Part of a small language model's weights: a variant of Adam for these matrices.
Each number is 128 + 32 x the weight over its row's rms, rounded and kept within 0 to 255. Layers, rows and columns count from 0. The size above them is the row's rms in percent of the matrix's.

# layer 4 MLP down (transposed), 512x128, rms 0.102, rows 129-181, columns 0-63
size [ 54 111 120 122  85 123 123  84  98 103 101  88  90  96  86 113 111 124 139  84  98 110  68 141  96 126 131  97 113 122 116 100 102  81  59  87 106 110  80 107 110 119  99  88 114 112  83 100  74 100 110  97  89]
[[102 135 115 102  69 119 144 173  76 106 129 131 134 156 139  83 131 148 158 192 174  92 135 125 148  40 168 100 100 136  95 181 106 100 133 111 106 151 135 116  87 172 127 130 136 131  89 138 123  72 151 120  91 161 151 145  63 135 109 128 178 175  90  17]
 [ 88 171 137 114 131 128  74 112 112 104 176 143 160 157  58 142 128 169 121 125  86 177 137 159 130 152 176  90  89 136  96 153 106 186 112 118 143 159 116 160 157 143 162  74 122 133  98 118  74 167  93 111 127  84  79 110 139 100 111 105 123  55 194 126]
 [ 95 135 111 130  78  98 149 165 129 128 198  76 133 133 150 125 165 160 206 129 106 116 109 149  77 109 156 156  43 106 144 119  98 141 114 106 149 110 149  53 184 161 101 156 149 146 169 149  99 119 146 183  98 129 148  81  96 178 157 115 122 144 125 141]
 [159  86 112 103 134  91 112 119 122 137 132 173 121 166 123 132 174 132 140 123 166 139 191  48 154  85  85 142 130 159 138 132 115  87 196 129 152 154 172 104 126 133 192 132 104 132 149 130 124 149 193 121 188  90  95 154 133 110 123 159 139 138  99 195]
 [ 88 133 119 161 120 102  59 153 167 124 111 170 119 199 100 163  92 106 143 166 115 102 106 103 121 130 161 137 119 105 225  77 151 143  84 145 136 172 102  76 141  98 197  72 119 138  78 136  92  88 174  81 122 133 128 109 133 106 133  91 139 153 105 129]
 [103  83 100 140  90 132 171 177 169 139  95  65 200  82 140 106 136 160 244  90  92 139 135 106 147 155 110 147 151 173 153 105 187 128  73  73 147 124 130 100 115 207 130 122 108 128 190 146  97 143 161  86 156 139 166 135 146 100 107  98  96 147 137 114]
 [ 95 145 153 162 135  75 146 120 130 139  75  83 132 119 123 125 159 118 180 168 149 150 115 166 144 126 166 112 165 127  91 161 147 158 152 101 132 138 135 103 123 147  70 154  66 116 190 148 139 128 134 176 118  81 118 102 119 164  80  84 131  97 147 166]
 [118 171 153 110 149 135 143 152 149 148 127  46 136 134 118  88  93 112 187 142 123 195 181  95  98  55 105 133 169 142 156  74 154  81 106 117 132 181 101 123 126 130  85 151 119 124 144 127  75  62 189  98 151 105 151 121 190 160 128 110  82 100 115  74]
 [120  95  93 129  96 105 135 153 131  88  78 161 188 131  80 129 106 182 168 146 110  75  97 118 167 130 150 172 115 126  86 125 136  84 132  90  91  93 104 122 124 138 142 148 114 166 195 193  90 117 161 125 146  49 145 145 107 128 133 175 122 105 105 166]
 [ 91 115  88 128 130 164  85 160  48 158 152 115 153  94 148 119 146 181 125 122 144 153 173 158 148 148 120 126  76  72 101 168 202 111 173 129 155 111 108 106 107 105 157 132 169 132 125 140 122 128  70 122 141 131  94 144 155 122 165 125 121 103 100 126]
 [121 119 165 127 178 124 148 102 148 103 162 137 146 105 146 139 156 141 116 154 109 106 131  67 146 144 139 152 151 153  68 199 150 135 171 116  94 138 185  64  67 131 112 132 172 134  85 140 133 202 122 135 134 116 124  90  88 134 182 125 135  62 128 121]
 [147  97 120 138 107 127 145 104 123  78 176 116  77 107 125 127 181  96 177 131  81 127  71 112 116 106 140 119 128 185 157 133 160 174 104 116 131 157 147 113  99 127  72 148 121 120 148 148 123  91 192 130 131 150 132 128  89  81  65 160  48 195 174 127]
 [125 132 172 126 157 139 124 152 102 110 149 158 142 193 145 164 167 122  85 130 123 173 167  76  92 174  95 155 189 162 116  98  84 116 134  82 178 168 150 143 119 172  71 130 187 109 164 136  99 141  90 158 141 101 177  72 132 149 141 121 107 110 149  94]
 [160 152 139 137 163 172 141 111 118 153 159 117 124 100 151 123  57 133 157  98 132 137 191  76 110  83 126  98 135  75  95  77 103  95  97 131 128 150 162 111 135  93 164 136 158  77 137 131 149  69 109 129 116  67 151 141 125 109  89  48 135 150 146 172]
 [ 69 123 103 125 104  61 114 132 136  87 146  94 179 105 200 192 142  99 176 107 119 140 163 108  88 130  97 207 156 180 165 127 150  91 129 109 198 144 120  93 126 190  71  82 115 142  96 107 118 102 148  84 159 135 171 140  53 117 118 129 101 136  81 117]
 [148 102 117 146  77 154 186 139 109 115 186 132 117 129 120 176 116 139 103 114  92 145  96 119 165  97 144  91 110 112 154 119 100 123 153 154 102 149  75  92 137 135 153 114 100 155  95 130 137 127  80  79 119 173  93 126 133 105 177 201 121 110 139 162]
 [128  49 158 143 127 143 132 111  60 127  97 150 136 110 164 140 149 123 160 139 175  97 129 123 110 137 152 159 114 122 103 167  88 148  52 105 130 148 151 103 129 121  62 112 122 179 145 167 147 163 142 126 114 168  95  65 112  80  98 178  74 182 140 132]
 [126 151  76 190 135 172  94 100 101 132 109 136 137 141  79 106 153 127 185 145 102 138 137 150 121 131 124 157 113 179  79  10 140  90 116 138 194 137 122 212 132 107 144  76 148 144 193 135 100 130 141 162 164 115 142 180 150 101 115  94 160 105 147 110]
 [139 106 185 119 113  79  99 137  94 132  93 141 125 126 106 111 150 117 122  63 119  78 161 115 139 171 153 123 166 221  42 166 112 121 132 156 128 121 113  65  63 158  71 101 162  52 123 159  90 108 193 122 145 140 151 133 162  98 111 116 148 109 156 101]
 [139  84 140 214 109 106 112 124 118 127  55  63 145 161 151 132 163 116 152 151 142 106  91 145 144 109 132 152 147 153 109 175 107  98  68  73 126  87 100 139 106 159 133 100 121 120 121 163 100  99 199  97 129 139 126 143 153 120  87 157 136 135 154 104]
 [179 128 113 154 122 158  96 163 105 109 102  86 122 106 146 101 159 129 114 100 115  21 177 163  76 141 142  73 142  59 162 130 145 152 131 163 104 127 121 118  89 152 190 135 128 192  93 122 171 103 143  79 186  92 126 146 121 143 160 122 114 114  86  60]
 [151 185 227 169 130 111 100 107  70  91  80 138 153 150  78 117 144 154  96  93 121 100 141 146 111 170  91 125 117 141 109 160 148 134  87 106  83 148 154 159 136  92 129 139  98  99 163 117 110  90 120  99 122 149 153 218 135 124 145 115 149 113 139 135]
 [128  66 101  86 104 108 157 151 147 143 122 131  60 171 157 137 132 137 139 138 117  86 105 108  90 197 128 188 137 133 136  71 166 128 139 124 191 164 136  97 117 115  96 147 106  97  70 103 145 100 164 133 129  72 111  78  30 102 141 160 128 186 160 108]
 [127 137 130  74 145 141 151 112 153 140 113 130  94 164  99 146 146  88 152 126 110 110 110 128 113 174 112 123 150 123 174 141 177  82 126 174 141 140 133 144 122 106 175  69 140  90 167  82  53  73 117 145  89 102 105 107 133  90 156 120 101 108 156 204]
 [129 130 143 153 118 118 104 150 143 107 146 113 227 147 142  87 126 111 172 146 159  93 111 124 137 123  87 150  89 168 174 124 104 132 136  70 127 107 100 143 102 134 133  69 141 138 121 157 136 144 123 107 150  81 134 172 151 129 117  85 113  94 136 158]
 [121 143 114 130 112 158 182 176 152 110 118 119 122 192 114 107  80 140  80 145 126  84 102  73 133 147 174  97 185 145 197  89 164  81 120 144 130 133 149 120  61 116 124  91 118 134 105 135 120 134 145  64 146 123 115  97  81 163  65  97 163 140 144  93]
 [183  96 130 179 123 161 131 147 116 134 198 133  99 125 150 161 117 147 136  93 143 154 150  56 160 164 192 119 168 102  93  78 103 136 124 116 160 117 126 101 125  96 132  96 138 119 134 123  96 155 142 136 167  71 107 106 112 115 130 188 111 167 154 119]
 [128 120  90 150  88  80 167  98  61 117  70 212 173 109 104 188 112 122 134 183 119 145  61  99 170  96 101 151 106 128 160 106 139 158  80 110 109 155 102 138  82 175  58 167 138 125 149 103 168 164 180 183 116 102  98 158 111 145  90 156 152 115  83 138]
 [172  86 148 155 128 152  91 106 110 176 162 146  67 121 111 121 115 109 186 124 193 161  99 104 157 151  95 189 130  79  86 170 166 104 121  92 138 121 139  91  63 139  93 122 155 144 178 123  97 149 149 182 127 103 140 127 141 127 131 145 141 159 144 154]
 [106 107  95 140  43  94 160 154 163 132 150  84 108 130 115 116 142 144 231 126 119  89 129 101  22 137 142 134 145 100 161 129 155 111 109 113 202 116 120  86  67 195 133 129 144 105 139 130 111 102 194 142  91 112 160 163 114  88 155 104 161 151 147 177]
 [ 83 150  84 140 122 172 133 154 164  95 161 120 102 169 138 164 197 101 145 185 106 114 101  98  86 168  96  95 126 101  71 192 111 109 118 112 124 147 134 168 187 159 147 131 107 153 146 129 131 156  79 134 147 111 144 154  85 127  91 117 103 116 103 112]
 [119 122 159 138  92 174 172 188 131 126 103 179 147  48 161  36 129 161 150 112 105 104 114  81 147 162 119 136 175 174 177 149 166 133 133 123 107 135 162 103  51 123 122 146  89 121  86  95 114 163 149  77 133 108 117 164  66 146 121 129 172  99 220 105]
 [104 108 167 121 135 109 115 162 110 126  75  92 150 122 146  89 127 127 172 122  92 125 100 105 169 188 130 108 150 137  78 132 127  86 122  54 151 140 100 175 129 130 134 130  98 153 171 195  90  79  98  96 131  47 107  79 157  64 114 180 146 101 184 122]
 [ 98  84 109 198  74 107 100 143  91 125 109 119 104 152 181 159 159 119 167 140 177 129 106 111 153 150 211  87 165 124  63 206 112  80  80 126 178 146 107 113  88  50  78 116 150 156 119 157 134 158 109 126 174 122 139 130 137 126 128 117 151 144 196  82]
 [157 140 143 154 101  95 185 155 167  79 133 124 147 155 136 119 115 143 223  71 107 124 230 158 127 180 138 197 151 188 155 145 136  98 123 121 143 172 116  95 113 106 118  85 127  95  51 115 138 154 139 137 149 148  86 141 138 127 117 104 136 169 148  78]
 [130 117  72 137 135 160 161 118 119 135 149 153  90 144 155  64 175 199 170  61  98  74 122  96  71 102 138 181  53 132 126 138  71 168 115 126 127 141 142  90 172 159  92 116 224 129  95 113 144 133 151  86 130 135 134 110 167 100 113 172  76 114 111 179]
 [174  99 182 210 100 118 108 157 121 105 141 167 143 131 165  74 156 148 112  93  89 132 108  95 117 144 158 145 100 132  57 127 124  94 151  90 166 135 118 133 130 145 132  95  97 159 147 159 133  72 192  72 121 128  67 132  90 106  67 124 150 143  74 124]
 [ 85  80 179 103 133 150 120 124  98 133  68  99 121 140 119  88 190 148 155 156 138 154  88 130 130  92 140 119 155 174 116 124 132 169  80  75 128 105 102 147  61 125 105 150 150 135 141 195  79 176 133  60 143  90 129 128 112 115  98 157  98 127 159  91]
 [ 85 125 124  92  86 125 139 142 176 108 137 143 156 119 169  98 192 213 169 119 113 135 110 117 130 143 166 109  88 126 160 114 174 176 129  48 151  19 119 106 135 135 189  97 107 166 125 132 112 151  96 131 135  79 135 104 118 133 129 138 167 136 121 118]
 [118 148 156  79 177 122 135 112 140 145 133  98 148 136 104 113 134  77 154  90  89 120  84 144 119 161 123  83 142 167 212  91 166 115 120 183 171 179 121 120 128  96 175 113 105 104 131  48  72 104 144 108  50 145 130 161 116 124 171 103  58 120 142 165]
 [156 125 144  92  98 192 155  98  59 121 131 151 110 147 179 135 120 110 156 109 114 148 123 108 119  79  90 139 173 120  71  71 132  64 144 139 113 115  89 153  86 139 126 181 132 162  85 129 175 114 151  94  90 174 146 178 139 151 110 147 141 158 173 177]
 [112  85  99 198 162 166 124 126 146 134  86 150 154 155 122 184 137  87 114 130 126 127 142 130 116 112  86 102 102 138 127 128 140 119 152 101 119 255 125 113  92 176  86 111 148 169 131 105 145 135 105  66 124  61 143 132  69 118 127 135 163 121  86  79]
 [153  67 153  82 122 118 102 136 149  92 109 118  89 128 111 138 134 112 105 147  92 120 156  85 170 137  62 174 158 181  73 148 135 177  98 121 120 170 164  95 119 144 119 136 150 110 185 128 122 145 141  76 178 107 180 109  85 159 212 152 133 142 151 137]
 [147  64 141 129  90 148 144 145 228 186  99 148 167 190 129 129 157 154 171 130  77 138 104  92 158 138  64 163 134 135 134 177 194 116 104 114 191  74 109 161  66 160 151 133  74 163 147 135 118 151 144 153 135  96  77 171 134 113 141  91 107 148 113 131]
 [134 154 103  72 138 162 117 171 134 170 100 124  55 140 176 132 149  84 165 116 136 161 132 141 126 176  92  72 149 179 129 106 121 124 128 140 127 127 174 172 123 130 116 182 116  72 161 135 101 112 182 141 126 174 192 111  50 134 169 132 207 143 188  86]
 [108  83  82 137 104  88 153 130 136 131  86 138 163 151 137 121 129 144 124 134 115 136 103  93 144 119 168 156 177 180 121 118 128 113 182 134 148 121 128 131  70  64 107  65 134 157 144 149 123 109 121  84 146  78 106 137  63 139  48 230 143 130 155 122]
 [ 72 104 169 140 111 179 120 135  83 170 119 156 159 118 112 116 134 102 157 156 144 185 132 230 203 172 166 159 148 102 113 124 136  94  92 106 122 138  68 127 135 119 107 135  82 145 183 134 115 122 161  78 214 175  88 109 161 156 114 169 148 112 123  63]
 [110 154 101 102 143 136 146 182 140  76  90 100 152  83 139  79 159  96 150 173 125  63 114 160 149 186 117 176 104 121 118 148  95 139 104 160  76 120 159 145 136  96  59 192 141 123  91 144 101  95 160 196 141 143 117 154  96 148 145 130  59 195  96 138]
 [123  81 141 120 119  75 121 174 106 142 139  93 152 124 130 160 137 156 140 185 122 158  50  84 165 169  92 111 139 153  95  97 178 168 103  93 166  69 152 169 164 218 162  82 111 194 135 155  33 184 122 130 108  75  74 152 116  81 140 128 129 175 175 109]
 [ 91  94 106  73 105 135 158 125 173 155 106 129  82 122 122 171 151  91 154 105 129  89 153 130  91 149 135  98  89 192 219 108 128 125 102 168 139 163 147 139 119 133 123 138  90  99 114  90 113 102 123 103 124 148 120 129 119 101 154 119 140 139 129 132]
 [ 90 134 132 142  47 153 174 188 134 121  82 103 170 143 111 105 123 160 194  97 124 120 153 144 125 169 143  97 118 172  94 201 154 120 105  73 120  53 111 143 115 145 105 156 159 148 158 183  93 132 183 118  69 107  93 129  77  91 133 136 135 138 159  59]
 [127  76 141 134 148 171 123 148 165 123 110 162 142 108 160 110 163 121 168  64 137  63 128 139  59 112 114 214 162 152 132 160 134 122  92 107 139 126 117  71 114 156 168 145 135 182 126 178  89 108 168  82 113 135  96  98  54  78 130 126 170 131 159 110]
 [165 173 144 110 151 126 162 143 112 116 133  63 161 130 137 155 107 127  50 170  91  76 106 119 116 101 177  58 146 110 195 166 167 135 199 125 160 153  91  78  77 153 169 169  64 175 100 135 130 156 108 151 170 108 153 118 129 140  94 117 110 101  94 128]]
# layer 4 MLP up, 512x128, rms 0.144, rows 130-181, columns 0-63
size [113 100 121  92 112 101 100  97 111  92  87  88  86  97 111  93 121 132  92 104  98  93 104 111 105 117  76 108 106 125 105  99  93  87  98  98 104  75 102  93 109 102 108 104 104  93 107  89  96 100  88  87]
[[109  76 123 157 124 149  95 100 102 175 138 145 170 158  79 140 145 136 122  95 182  84 123  78 123 141 118 105 130 108 114 169 134 112 154 128 172 124 117 128  81 132 176 158 127 133 108 160 169 155 105 138 150 107  81  76 152 149  80 185  98 155 169 125]
 [ 74 104 152 148 152 127 141  79 148 119 104 100 108  99 160 162 109  72 117 168 187 125  97 126 133  93 182 138 204 121 143 138 115 160  76 170 106 154 147  90 130 216 147 175 136 196  85 141 131 233 120  64 110 161 112  80  90 115 150 176 103 148 107 114]
 [ 77 145 107 123 107 130 173 129 169 113  80 113 166 157 131 143 191  96 110 159 129  69 101 148 155 126  85 116 135 154 211 124 110 143 115 159 131 147 150 125 110 135  67 165 117 212 157 133 144 134 144 155 201 117  92 156  90 110 137 127 155 149 134  80]
 [131 126 136 141 168 133 143 135 205 155  48 172 162 140 168 141 148 129 114 104 156 118 138 129  87 112 108 153 182 168 133 113 119  64 135 166  86 135 110 121  94 119 149  69 110 172  36 137 100 164  75  28 119 173 125 114  55 143 108 172 129 121 156 134]
 [135 129 126 116 174 106  94 110  96 181 111  70 126 133 187 162 122 111  68  88 136  72  78 114  83 168 156 128 130  96 147 148  88  86 137 148 167 140 145 123 131 106 149 111 141 110 104 115 105 124 107 154 122 149 109  83 114  65 121 172 167 159 150 144]
 [111 112  75 131 120 182  87  67 121 132 145 164  94 186 186 147 108 135 160 119 112 141 118  92 118 148  82 142 122  70 132 212 146 112 124 130 123 134 151  50 162 119 113 126 204  92 121 136 173 130 108 135 109 109 101  40 134  94 163 101 163 125 142 142]
 [147  80 128 116 181  95 110  80 123 135 121 121  87  99 188 130 165 101 133 106 193  98 143  97 111 166 166 126 164 169 116 155 120 111 181 151 149 152  97  72 110  93 146  83  95 163  15 120 148 152 133 130  96 155 120 126  89  80 108 169 126 139 183 161]
 [116 131 137 139 141 156  74  29  92 120 130  95 119 125 133 173 146  82 110  81 164 124  71 125 103  72 121 166 188 136 139 166  80 111 145 132 106 163 124  89 125 160 174 120 146 140  89 141  78 124 126 145  55 154  81  82  81  78 137 194 156 154  94 109]
 [ 66 147 136 172 111 163 157 107 119 143 160 153  76 148 168 162 196 137 142  88 161 177  85 113 114 115 140 145 168 111 134 141 151 131 148 118 114 119 111 101 139 118  79 147 138  85  69 139 137 119 148 171 124 156 147 107 118 102  80 187 121 154  85  31]
 [ 87 139  79 157 132 141 165  89 204 133  99 112 130 120 144 137 119  82  99 165 130 142 111 125 114 145 121 121  96 131 197 133 159 148  84 116 126 145 129  50 136 165 105 119 140 161 157 122 130 113 140 159 186 120  47 106  82 129 151  68 165 112 180 135]
 [ 77 100 117 114 120 124 138  93 153 140  78 127 101 115 142 213 150  87 115 176 139 100  88 111  77 103 147 155 136 148 156 171 144 126  69 140  87 212 104  95  93 160 132 100 167 129 110 152 117 107 139 104 154 129 115  90  74 111 100 126 150 135 138  58]
 [144 118 129 136 167 129  73 111  93 108 137 106 132  83 121 135 151 123  96 136 190  67 111 168  97  77 148 145 140 108  99 102 144 142  92 166  73 122 172 140 135 161 103  81 122 109  62 128 108 123  84 105  93 149 107 149  59 132 132 171 127 131 119 159]
 [ 84 150 127  86 118 171 108  67 183 146  72 110 137 111 124 137 129 139 146 133 149  92 136 122 149 168 104 148 160 108  74 138 125 102 129 135 102 127 109  77 120  91 138 159  87 147  70 119 161 142 144 126 170 133  34 163 169 118  99 160 111 164 167 123]
 [ 98 100 102 108 178 154 107 130  80 147 126 159 173 114 160 183 167  79  95 141 126 118 129  95  92 187 128 180 120 141 109 147  35 121 118 121 149 129  72 130 156 127 117 128 157 133 124 104 141 165  62 112 152 119 117 108 122  84 104 164 113 141 110  95]
 [130  90 102 130 114 189 138 141 138 116  77 173 102 141  97 160 109 112 120  37 107 120  99 152 112 143 106 140 111 112 180 129 157 110 105 187 123 135  57 148  80 114 176 117 127 131 128 139  82 124 147  91 140 168 142 126  58 139 117 133 178 137 174 106]
 [111 118  63 133 186 181 162 103 121 143  71 187 105  81 152 152 134 113 104 158 178 129  83 102  91 144  90 136 169 156 184 167  98  92  96 148 118 178 122 119  21 132 163 120 163 127  89 111 122 117 135  76 154 121 145  90  93 120  61 218 125 128 132  87]
 [122  84 133 147 146 150  62 112 154 102 180 118  82 123 156 174 168  98  74  68 123 151  36 157 119 128 104 221 174 104  99 211 142 164 148 121 130 153 123 101 158 161 122 110 187 173  87 137 152 148  92 111 101 160  89 128  99 123 158 162 132 212 144  86]
 [101  92  97 159 165 113 138  93 161 122  96 125 193 137 142 156 143 160 103  90 125 141  68 149 139 144 123 172 182 145 114 125 112  88 150 112 121 157  78 101  79 216  97 132 183 152  93 145 148 149 106 100 131 149 131 100  42 151 144 162 105 181 121 116]
 [137 105 143 145 178 158 107 100 132 125 111 194  81 127 151 150 176  99  95  87 193 114 104  74 135 139  95 136 154 129 137 217 119 130 109 143 162 170 103 118 133 128 116 121 178 104 127 121 119 137 124 123 108 150  79 111 150 127  92 108 156 136 122  58]
 [ 98 102  93 176 117 103 124 101 122  82 146 180 139 167  85 154 145 138 144 157 116 131  79  99 130  66 105 200 113 131 103 163  96 123  98 130 124 147  72 125 155 146  98 187 172 115 123 126 160 153 130 164 166 154 138 107 142 110  95 124 167 133 166 125]
 [126  70 162  89 117  94 106  76 101 131 126 154 183 157 117 150 139 154 116 110 104 150 122  91 145 185 103 227 132 177  79 158  40 126  93  75  93 158 105 150 127 115 145 156 198 151 125 137 111 114 143 145  92 106  86  88 132 139 103 154 111 101 131 105]
 [ 41 104  46 116 196 151  85  82 173 121 120 123 128 113 131 166 153  94  99 133 178 120 105 138 103 150 132 183 128 159 142 136 150  84 122 143  81 194 108  41 128 124 194 112 138 123 103 115 137 154  88  91 125 152  93 118 113 120 130 102 171 129 133  92]
 [103  88 104 143 129 126 120 112 158 164 106  97 122  52 158 149 149 119 102 151 146  69  92 153 101 129 141 167 141 132 213 156 128 123 124 150 128 144 111  70 139 134 131 131 172 151  75  99 106 154 119  85 108 157  82  69 100  89 100 139 165 121 126  97]
 [106 108 141 100 156 174 138  30 172 110  94 107 149 149 136 130 155 134  89  94 133  92 102  85 134 164 159 195 130 137 105 169 168 101 145 105 113 207  89 120  49 113  88 150 185 184 130 136 119 106 131 129 106 140 127 104  98 112 101 162  84 156 109 136]
 [ 90  68 113  92 101 126 140 107 110 164  32 130 110 200 150 216 143 121 115 145  86  62 118 130  66 124 129 153 154 130 180 172  99 124 115 158 115 140  91 121 122  85 138  89  96 107 103 110  85 109 116 128 153 182 145 148 109 122  97 109 170 119 177 142]
 [117  99  61 166 166 121  91 144 116 195 122 162 120  83  89 149 222 113 139 141 134 146  50  72 124 121 106 220 144 148 113 170  93 111 125 130  84 139 110 144 190 113 141 152 153 149 101 116 101 124 135 131  90 135 109 128 133 134 136 154 134 149  75  37]
 [ 89 175  41 151 100 143 130 113 130 124 104 140  97 131 127 155 119  58 158 125 135  65 123  93 104  87  99 157 178 195 124 106 142  94 151 132 124 134 191 156  74 146  86 136 164  81 130 122 109 132 144 135 156  72 134 176 116 120 183 184 192 103 186  95]
 [115 121 119 122 151 164 175 144 116 135  67 130  95 129 130 161 102  80 128 125 111 129 112 175  73 118 124 130 151 139 202 132 125  51  81 151 134 143 103  11 101 133 158 101 102 199 121 147 106 153 120  82 145 117 155 144  58 119 146 133 149 123 134  86]
 [ 56  94 145 122 125  99  88 124 151  89 101 103  74 164 178 154 124  92 106 104 131  81  97 161 107  98 153 155 188 157 146 110  86 144 122 150 151 119 137  88 155 125 154 151 150 167 131 138  86 223 102  72 114 144 111  97  78  91 165 135 129 177 139  97]
 [ 65 131  69 108 147 119 122 134 120 156 137 118 111 122 186 137 214 134 161 152 163 121  86 104 113 133  81 173 115 125 112 184 120 128 136 114  76 125 117  92 168 128 140 149 120 157 115 135 140 148 160 131  62 163 158 122  82 126  93 128 172 132  57  84]
 [ 96 115 111 100 163 138 104  76 114 112 117 127 111 138 150 166 138  81  83 167 142  88  93 126 102 140 162 152 149 125 167 137 138 102 109 145 130 173  34 120  93 145 126 118 126 162  76 154  88 128  76  93  62 145  76  75 120  87 133 156 203 138 164  97]
 [ 89  39  91 135 194 114 155  75 148  93 149 101 107 109 149 161 185 111 103 179 146  78  88  59 117 104 151 229 125 147 122 126 162 149 108 136  97 167  91  92  88 127 128  82 158 106  50 111 138 141 101  80  81 127 113  73 105 100 141 149 121 137 149  83]
 [120 122 121 135 177 129 108  87 114 134 122 156 124 114 122 144 139  93 151 100 185 117 117 123  93 165  89 167 151 168 121 220  92  91 112 138 110 180 138  83  95 189  86 144 218 146  67 121 149 164 158 178  59 134 118 111 115 112 160 136 117 149 142 114]
 [105 115  39  83 154 155 139  40 142  99 100 158 115 132 116 211 124  51  76 138 162 111  91 111 111 146 111 136 119 103 188 128 114 155 130 177 108 176 116 114 125 160 107 132 148 105  81 101 161 103 103 140 146 157 139 116  87 117 117 120 105 123 121 130]
 [ 98 102  75 112 151 162  54 109 116 171 136  88 124 130 187 181 170 110 106 119 162 137  92 144 109 130 148 116 152 122 174 143  90 128  92 148 107 165 119 106 139 132 161  74 167 137 111 105 112 134  73 127 114 176  78 101 148 143  93 121 116 172  64  94]
 [112  50 111 161 111 113 104 104 153 117  99 149 148 113 140 174 145 141  89 130 160 173 100  47 106 164  92 214 180  98 132 142 118 117 142 111  62 143  84  98 168 168 140 100 149 158 139 117  99 152 120 143 141 182  52 107 107 130  80 184 122 117  60 112]
 [137  85  89 145 182 128 100  91 128 111  89 144  83 104 149 169 143 101  80 169 217  75  75 122 171  56 130 179 130 126 103 160 116 149 116 148 126 164  88 125 137 108 140 134 153 108 101 117 114 173  96 122  98 143  68 110  98 113  88 162 169 208  98  95]
 [117  92 124 160 131  96  79 121 133 104  95 147  91 155 110 158  72 133 140 139 111  97 160 129  94 143 104 193  82 142  82 114 127 154  51  81 150 155 160 130 104 172 104  94 188 110 139 138 102 132 137 135 135 115 122  80 159 105 117 163  80 157 135 146]
 [130 103  64 126 135 106 118 113 141 158 108  90 128  98 117 155 144 117 114 156 134  84 104 104 118  99 145 125 164 138 189 136 147 102  89 165 112 146  72  96 123 143 191 122 113 160  64 102 115 152 130  77 127 143  97  92 120  99 123 105 166 111 133 131]
 [ 74 128 117 100 160 156  77 112 169 201  71 115 132 155 125 141 123 124 110  92 127  92 129 109 106 172 152 111  99  93 121  99 128 113  77 181  91 157  70  95 123  70 187 119 123 146 106 129 146 135  98 118 140 213  99 101 110 116 183 104 192 166 180 135]
 [125  85  81 109 134 140  98  59 129 138  41 178 137 122 136 151 143 125 132 163 153  75  75  81  68 128 122 186 143 118 155 148 128 111  90 129 118 166 109 111  62  93 159  89 147 146 103 131  31 146 120 144 135 165 119 124 109  89 128 169 177 127 179 130]
 [167 126  86  70 119 155  80  94 142 143 106 154 100  89 110 153 161 122 131  87  95 134 132  62  80 141 175 212 127 158 113 158  60 135 140  95 145 157  93 120  91 121 135 145 109 117  99 162 127 101  87 189 110 139 116 114 123  93 161 173 124 102 150 106]
 [120  83 116 133 112 182 103 129 125 139 158 178 122 157 107 178 151 106 125 115 144 121  73 105 148 134  84 120 152 141  77 116 106 147 135 107 126 134 143 145 144 173 156 134 177 177  82 140 108 154 177 155 153 162 114 124 102  98  74 139 125 204 134  86]
 [121  96 155  78 114  99  55 128 144 125 153 106 119 158 150 148 111 127 125 174 160 114 137  34 123  70 117 204 194 125  88 154 104 146 180 122 160 132 164 136 135 171 101 115 145  96 121 129  82 129 166 144  53 125 100 117 142 124 118 203 126  80 142  65]
 [120 124  81 150 120 144  41  68  97 135 129 142 141 139 150 182 163 124 109 176 147 137  68 118 100 140  94 185 115  59 157 167 121  90 118 126 152 148  93  91 124 182  96 120 198 149 105 108  89 113 112 118  86 128 144  53 130  79 127 152 122 153  97 143]
 [ 98  50 144 119 143 132 151  97 118 102  97 152 162 117 120 162 119 143  93 165 170 107  86  67 128 116  85 175 199 105 199 155 109 117 133 143 140 142 100  76  55 134 133 136 153 188 114 111 141 125 107 111 149 142 137  79  61  69 167 165 132  99 133 106]
 [105 110   9 108 119 128 144 103 133 137 111  95 177 147  99 165  86 136 130 104  69 107  93 151  69  61 109 149 119 184 178 142  68 150  64 140 152 123 136  99  81 127 176  83 128 125 108 126 141 149 134 153 113 131 127 130  52 137 146 157 139 133 178 127]
 [121 148  99 121 134 152 104 132 119 133  83 158  93 139 114 135 155 125 127 114 112 134 102  77 136 158  93 129 131 104 150 139 128 140 143 103  58 191  68 127 118 137 121  78 151 105 114 154  66  94 108 134  83 121 152 103 180  92  75 165 114 148 107 115]
 [ 90 126 100 126 182 119 158 105 152 137  99 127 139  93 104 177 148  91 114 151 137  95  87 150 144 161 121 157 120 150 206 145 136  96 118 166 108 193  86  99 138 137 176  90 103 145  59 102 127 139  95  89 140 176  95  74 119 101 158 151 123 127 116  84]
 [ 97 133 119 136 129 104  86 102  92 137 105 147  72 123 123 170 145  53 158 164 148 120 120 118 129 135 165 156 153 150 146 172 104 134  70 182 120 173  99  98 147 149 111 127 144 111 124 127  75 174 122 128 115 168  81 117 162 104 132 111 147 190 115 116]
 [ 69  81  63 148 135 111 153  72  99 143 104 121  84 104 145 177 198 122 152 104 146 157 111  61  97 162 127 158 146 121 192 146 110 145  81 122 156 157  98  84 102 184 119  91 147 128 103 118 117 148  92 104 122 134 107  81  93  51  78 164 135 153 104 108]
 [119 103 180 127 149 121  83 100 171  89  85 175 170  95 135 120 149 128 123 103 163  85 125 141 148 115 162 165 116  99  94 138 114 104 185 124  58 149 112 132 206 143 210 140 116 113 153 118  93 140  98 116 164 192  80 137 161  54 130 162 114 161  89 107]]